Weights of a small GPT-style language model, trained from scratch on English Wikipedia.
Size: 11 layers, 9 heads of 64, MLP 2304 squared ReLU, vocabulary 10847, 56.4M parameters.
Architecture: LayerNorm before each block, rotary positions, biases, untied embeddings.
Training: a variant of SOAP for these matrices, 449M tokens.
Each number is 128 + 24 x the weight over its row's rms, rounded and kept within 0 to 255. Layers, rows and columns count from 0. Numbers have three digits each. The size before them is the row's rms in percent of the matrix's.

# layer 5 attention key, 576x576, rms 0.109, rows 242-255, columns 0-95
104:122138101119128137108124106147140115077113111083110178096140103122135077136104168156103123162115138170130139124129089123135123148113139127165114134127121144145146120153120145124134138115156083159099124135159118146117124192105129104118132151121097131119105134131131127116153150130148116120
113:156139175117107140164157161098127121145138166127163160152116125131108134135098133098147093131143118115180151080149151135128121107109153102137167145144119158084160124101116137104142140145139133114115131128119118130130151142111112143113128149149137160110096152169128101162120102130113129100
110:159105121125122118144115104150166142124177151116122131084141116071112136168107121149114157129128106149108170126111120123124135170164156110144084136130150117106137104109141157129133143084093060122131134169118088126111130110102095151133167137130152157099125153126123114108133136157128116157
109:097168171125108103120114094092117193118144115109147118127152144125145140134149114136129146103148131112168071128145132121117077148100129117101097103120116127091143058156124140144117128124153115090128103117129095160099101115142117154154115118159089117092105100135128103120118150098140141138
100:129081168120153080128123158159136108180169133119131111124159115146106093141120131120123123141111099146182100116115190125118152116053126128117106124095123101069115124114078126104122111119158103105146163109120132112097107118130124189128142119126111078151110112143128106121130145137076148159
105:149117165119151166137073149100153182131147082129114106121168089135129095107172151135137110117103140105092130090152127109153129140126155145143122130106131117141052159145125162111091139143110128123097114157098167083108126116146142139152106120151170152117107112162139111105134138166140146134
112:098113137129191127092098124113138131106114112076165100158163144135147171105110101091163166145144146098123111091170170140120132157140103093147136106136102154174108142153122108151108120115140134136112137127172110142130148126136150134117105086123137108115105138120106128099129121102111108146
106:122092145124177167109143135067120109138159105131155159100134144110142143115070112178087144124107108149125116101131134159128130094164149107148114073139138136162130129100112099123140104132068094095165139113136131087118107153089127141130145148100144139105136148102099122162123169147146083107
107:107105116084151109103144113152090148127111182117124121150145119114119154115147108118123142150089101055149134131137150080131147117107107101142150153119154094080174155129138134147109127093140109107143116099098152120137116182145153105138125099085131113135124086074137147104120139098147121150
107:121132118113119161112141145146109151090111132090128096132149140113095080173102134114127135081161092110145103169134157119073153139118167110126144127077097155122113112138150134118123121098066126141085157095117114124107148121160168150145118112153141103095115145125125146103123105121141133109
103:133103131112125106149106156135130144091165162091102124103142105133122146091144122123083124149161152133143086185123128145140109124116125120086090085110113146091128149109113121108137069131131136102136132124128114087126077098117161103116149135166132115165101132105105154157140115119104106091
108:141106124127116104111114114146130135115126113148120141144129159129150143092108150133079131111150136091140130129156105119116110173124140119150161125120111110066124123131113081129127106111163152121109119122057090137090185113080089113111160079123103115118143094122099107115123130136141156176
110:140137110130129160138169157082138152103146118118129119095112088125135127139120127175130139163121147119111091159130135101145145135147116101132116107124104114128167185123117120107109152112103136146149147112109105112127162109146118131127110122109117167147141180100099132155133105158151100100
107:110101112113138120148116137168164124131130130153148095131112137150161163119118136122165131133178131135083138152112104133133120105143115120092146110127154104094120105207106147134121123148150114151098148139115105134131126135137167157105126090135129115098144117134142108208143145116089129171
# layer 5 attention query, 576x576, rms 0.106, rows 243-255, columns 0-95
111:167124117106137122136159156103134170115169131144166082103155124131125153138151131120108127124141137152112130115109121188158139089155151134165133138105141130158112150099117091092132135112151144151167136081118136171098121131088108130100132136125108106129134096174134121127123162120138110106
108:144148152154147134133142134145114106162163135145093132112179117108124135117128137165153146117117088102129153156157132095140138103137101175136094100140119138115152108093140137166147138107060102116105124120135139132128134128133126074112136138095191136097106122124146087129155120130107126141
109:134110130120090116099124099150102139119155105137169120104119160135136133152118128133166120130139116134141154135134104168118112135124156097144116167157145170146130087091154135153124107123113143114097136126139119155144127125112133131132122175144146105076135151119086109124153146128113119182
103:145116104142118135137140138087105120152129134122166098136107159083135066126118115132108138165117115120143089148147121137149164061132089090109108114121134131086082111122089156132115141122125124107100136125092153097154115101157146144115124141134094118132115171119149148147115172096126137137
109:153179145107135151123065145141124128123109111150173083082098136154150129101182133129118152142117140149152130138127157090117172114120096100144119140131130119139136152113130131091134123124107150120076113121148125122058140180134133104126164144133180150105139131134144117150110124122139105164
115:120124144125127141119117105111136092126166128092130159130121136091102156149124108073149118121170133083137130060169107135117128085138146106176154143118109131133135094097115117153147090147104126084101118177141115131197096185099145118139141136151143168137121185128136111133125090128165091128
111:164141110115120116145120126106106084137097083093122156154116116150105145108121070122153149154145144132125109101166127096133128104176145079129081093121102165168123122135141102135177158156120122151111162107110142110148044148112140089115200193139130178135113105132119130126120173165161085082
109:136163121108085103118101136142117113125145120110126141122113106102156118138112142130117170104119084107137124089137150125151111114133152112116152137127107151123164094090121121110159140112089153162096117151103146130118184116134142099110112131153132114115110097111114122118143119143127120124
107:163123083136159154125092144164105130186135117108101124106102129137133127133111123162164118151119105110170097104104097143135132085159082076158108154119140149123165081097151144125124121152081136145124122148109121201107155191132157098119137121139124115135134137164115118121143120104100096151
108:128140088112139148142106099142133082131137110134083101121098099151133115116110115140132140138107127132130111123100168101105147128117107123130180154182132129129092162122100126186119107151119168120102118102156151151115140108144072093114137142129136107140142122169114110118114119128073111078
116:129123121107107130127144162108110173120168116120151132100120146123176151167114136145109123099168147142115078117113101178113149074159141139140096125119148119121078128087107146088071155110144114148140101158153119112145171127171151150112116128145136124114111098124163113115129162132124140129
106:149112105130133121119140105135126162103104106195105142162097092108115091151122113087135168122170128152152170123143108114130160126120131137083116142110128147100114143171156144123108134134149137112118095107115128114092166129118126091106116117161087145113111143169154131121146110135146101106
110:133108129131169113156149127128147130131147148139116116122108163105124092159086152104128104151132075149086091125134149141098141126169160112105127127138089135089132101128145168096112134167114119177127164132187108120129111149122105145137147095112153120154137183112158133152133129160108131116
# layer 5 attention value, 576x576, rms 0.118, rows 192-212, columns 0-95
090:114123142138185119151131053161115116173105149126113124159097146133083138092168122123118113138148148094169087135153081144120104143088127086114094111126139173124134140161126129099195077159080111091141129145115147135096123129147132106119148147130156145116141087117099145126120124179113123137
093:090127121119129135087113191108150104118130153114163103104139138130113133130113096090166095124147147104163134125149151165138114116155085107101101124150108197122115099137119111087138093139143108141146166130112151172117106114098115127134145135127114135146145123113138115144167121139133099129
082:107139144167184122139125097126119116122126141088103103136098105132144137055126097123132122156117098091084114102087145154092101096124110089118114148145095134171131111120165132153111126124115116142132137115138157150137166098106120119158155136114143159111141124120163093133106082170097141084
088:159094136171184123113122109130103144087149110104129127096128124142099086150119107112148112139147098177112120149127102129141134125138119123131115088143158114141117115104121176136149116179131106123125102146110122165119126094096113142154095135127151138096139169127122100151108122130119120156
094:126124093135128174141119125138118121153120125118139163149124201114113107120109122118109105099132087132118103131117138126125153130105160106133147142124098096131134151129083140114128115088140114148136099106166157095123116121112122151140162115145106143137176130167140147122162159122130147109
080:132115123192132118164125160131093163120113153089111158097121159162125115098144093155192153083152112181153116155077096122149087153149162152121114107086111114109100122148127155135145109109100098120091156086153141105104151124145126139115145089123139126136148103147133149133137124123152123146
093:143108109127097144150149151139170092135100116146127151136114162143150188130149136182142139148117085123084122133094124146192140151174158154100114125123138167112148101138117113086121119111115151145125132143109114093124113143124183129119116106130123152133132145155175112138076133160139094106
093:118064113181119164130136125120157101154137111137096159156129147101147167115140079088144141091126120109146087103102161111079139129142104114079106106138145173116143133081082167122172158130160155131140139139165123123134128122125166132169124159137159129131160133129157097158141155140123069124
092:116173118104111158144163091105121153136102138157138075132083135165119075178114137143106107119095081129114138125093115139106144126095113151137128177093086104103111132108112185109150167090088136144115112153140130105126114113133101129152096109114073148136136115104104145121137124129122136144
093:130085104116157139153131124156156129113121078130147135119131123138126088135146109115139122139109096150104116119118122178098174127116100126153088101067107120122099137163119110165166153166135121165107157126154162133150137152122146105122152164117118129130108118078154191106100127133145136135
089:106140150104128108130153097100131097134102111153151133110136148158142132085072092122127125135133145101072155124113142161098130148172152156114155136143136130148142096147119120103096137092124113143082108130115153151135118138155163130109113102148088143146103167138136083100136144084106155149
082:104144122150140113105150124101117171122124166131126091146138127119092125161099138138104141117106092126090125164134115149117121081095155140150145104137175125150121167104135126136102105121103145095164112167095136134111131121152122109132128119168124122153077139182091116110180121105144144094
094:128138128127145142094117145123119143126090103163155152098052138144086157125147117146128150101080130108161138141122159119094129130155134109072129138109107153159140118112163161118146155160115128136124094120157172095136127142111115142145116158158149186135123151133110144114129128126156061123
097:097084136177148144119101123130148129170144132120123105155134135115123078092176116135126142135110140132143126070093117125097159126163103098135133151139135119157119123122137107117118136160102118131109136131144128123118163128099124117141155154129138056104096152133129130097122129115096111168
089:141119167161132156086098130076131118123118129129106102166089098130114131119117118103119112144088099125100163157134155105114154133133160136111129130103118152124164101119126111111145137124143125131126124131132107106083099153123115153126121122151160112119135150154132092107110166125069117183
087:092159146138115141141143108082157143106154134170091116112151135173150102150147115112104135103129134154117127165167132132125117120127134073110130121151118126123173095147120123117137130172113123153153141163098123114139110114129142113129142105119110162135114118161137146145091119124153125111
088:134163119109126137132119162123166151110080127135101135125117138141105104142098107124153108115080136108131147114146184139133088086129122127142136158171125152149138117139173143105141121104113117149118167119111122159103140144102141135120130130160126105157104159093097145148164141127134099132
088:094145140095125123131113155132070133105129178097142170149103150158151102133130092147086154110180145089117140124123154125114142108117119151143136124129155165111144167145089108159107100136133132151132121089145160115129133155148209117135116104130106116121083107089136119119115109148109138180
092:094107130153129121097108134118092135103169106096149114129144122163158122130148102084136202142144069117114122163115118156103155120098136159145131115168130133145193107131127110088130114134130129121117129158138131149106086099152123122137141125133124143092135141119069130137094136086140114162
091:145147151139136119135119114110105129146120069134085169131131132119167158117165138119083148095131129123105131150122081098063134125082147114123116128087119110120129111135132117127137191089123130126161142071124100162137113109153167107131134133073108128116125146128187099126167150135098096104
093:148155124102115157156136140146110100116119125069098146096146132087138121100100159128144143136130119168148097067126133106093107139108128143134127105142111184138090148177118145133142099115113134087119141119166119087127127112145119099177153123124109114134122101104102170094159092114165156149
# layer 5 attention output (transposed), 576x576, rms 0.11, rows 192-211, columns 0-95
090:137132124096140120124072177146111129155138142078129132132154110128168095140166141162068146176125142156135140132115119130128145135156105085159147066091168138120133164186155158106116184095144118135123117129156149120166143124108175129134099110127130153108122124119108138093180099102114146116
092:161113142137107147142115144102129101140154161111165152145094144127147108091163152100116118154131157096123083119169110116130134095088129079124169089087133138136107144101093141150118120132138116111132086089136092116101163152082138159142162090115157148189143085125106123101131127128068145109
084:152176172131119144128140161133074124126116119105078119144126151127127085178115087120118134132160110146085183121128118177099109113141102089128144114126133106115129094135110156100128125169130111130171119185134147105165133120130169136179131129119154182148102102118139131147138111150117156138
089:165097124137150202134137106093106124143101121139157120112130140146144156121147134092158106113149156111143132155144115130096127147115111122135149097116121103099103122098141145134116072127124115156164137106087170142118137091142124116105133096107152182131169111123097133152111178111150147130
091:151140151108089110117109139111096156153144147093090151113092069152123126076142153145144083081089128117133140106106123166162143131122098130136101149129130123101105106155131112136136163096130158149083134132121122077149154166143106100161088122063100141131147101116146125124147093159133126175
084:082133152111096147159138099146111116122142126144144111128102130105130136111133132129134104096127114130086141092105141132132082131105150126113139121118093104121198131130125111128095117164117093141136125119097117150139112159128062123135125147115122139131140157088113125145159121149150109115
092:155100149134089093131153135127079143106154106088114159137142135136095127120140129099106128130116131109171161082158155130093089087121115146131146084158190104146114147165129096122160129131126136097158141122157125128134165162122139116116149154109076107148123109098113134158121140162088164071
093:139120154132149121103132160101075132135135131141154132119146119128098128113092118116121149106130142116131139139147117063147149159182134088108122131126160131104122171113115143213116145149138148142099156126123108108114106120103157142098182141133115141136166132123103170137107155118157103106
088:132119166101118116137153159109154101134177133127132127122122151117111139109128152117172099128164130104130121157137126182118137081134114108135114140118116110092153148130138122163109143101127167130137131095143149103116138160113184135168117140142175121098141145160166122081118090101163098110
089:147123092157138119170113123142066119187113102142096158151112133116132117149127125122131152106091109108159187142104120148187135109127160169112076104168136140129107136100168138090100149106093086137119110101139109125146108136103151119088120161125132179152119147146127126133106139145152070131
090:131122147102121149105082134100135105161170185164108104169146172120116143170182091124125148128140144172117123119131139141154107118115091107174075156111149076131109109129116121190164130097167181110106146138133115115148112121131131097128118103140150165120115125110104120124119135154149105122
087:101111152120146126126152123111095115099130100128101084119124136085139142135130153163133172126120142117193111073172147135142155143104098103214137168125095134160159111080142139097130111114167109152120132111131136116132125155138084136121138139121128172107167152125113162101113121091118097133
092:152113136140124169170133101121082145128075160128128133123135124101132136127106131121164111123127120136162145103161098127140152151165100137155086122129111158132155154119130130139141123101165140115069139112110102132137121171144144099132153070132107119106120112129119123117113109127128127095
097:097148129094168133182124146151143116146138176102126113149130123088087149077134097085138132135102124110112159169137141125120093191152120114108139199135151151096132088130143109162117140100144126108103077113110128133159127126111158122115123098131128165180126111109123165097102115134146105062
094:130141127119122165114135134133115146121154136123137132109140143102089138096073159082174140134109105077146103151150128158125146132130126110177153158153129137127138121144117135128101130101122159152086087152125112136140105123136129139095111107119112157134128114124166125144119191168114104098
090:137096145135135103157137111154103117129217131146096074103170159073133115172107136153128109099165096117128130145121109117147165112112161128128086145136113152078117136114166106100147149109130110123087138118129081095139120096137116145094142120132142152116108120123163109121134188158159113127
089:143127062124130114095113143149150144161117143109132117097120146101155138138157128156120106164122152098120120172159149098139157082104136102156130131128144140118110146136112147142081096113127137141141111119214116173096181139099104131167137086101129136128122134148142111149167119147148129148
088:148122091098168108159130149169153136135119151155097158113149087100120111159136155131125143139133079106127152113121118156135099108139108116129140128140120097124104059112101102143123152107140073118145123172134131122164101131131113136134137160109116172122147170130110183172107138146114132116
095:121143137124130119132140094119124121101092132133152140120141102122126153122116108145149091149131199111156088170168142111112111132144100140146161131124128091126113153146116142138126164129145130103111132139106100158123171143168098118119153133123106123127139128126134095109133136141108078159
092:121148126089125120102131122136118108076170131087106163142082127097141145163106118144119122129109092142121107087116133181146165091137101170101127133138131074113129160139137149129132138138115155111162143136136155118155095132132132151137126164094140156131111145112117152153107127071159107139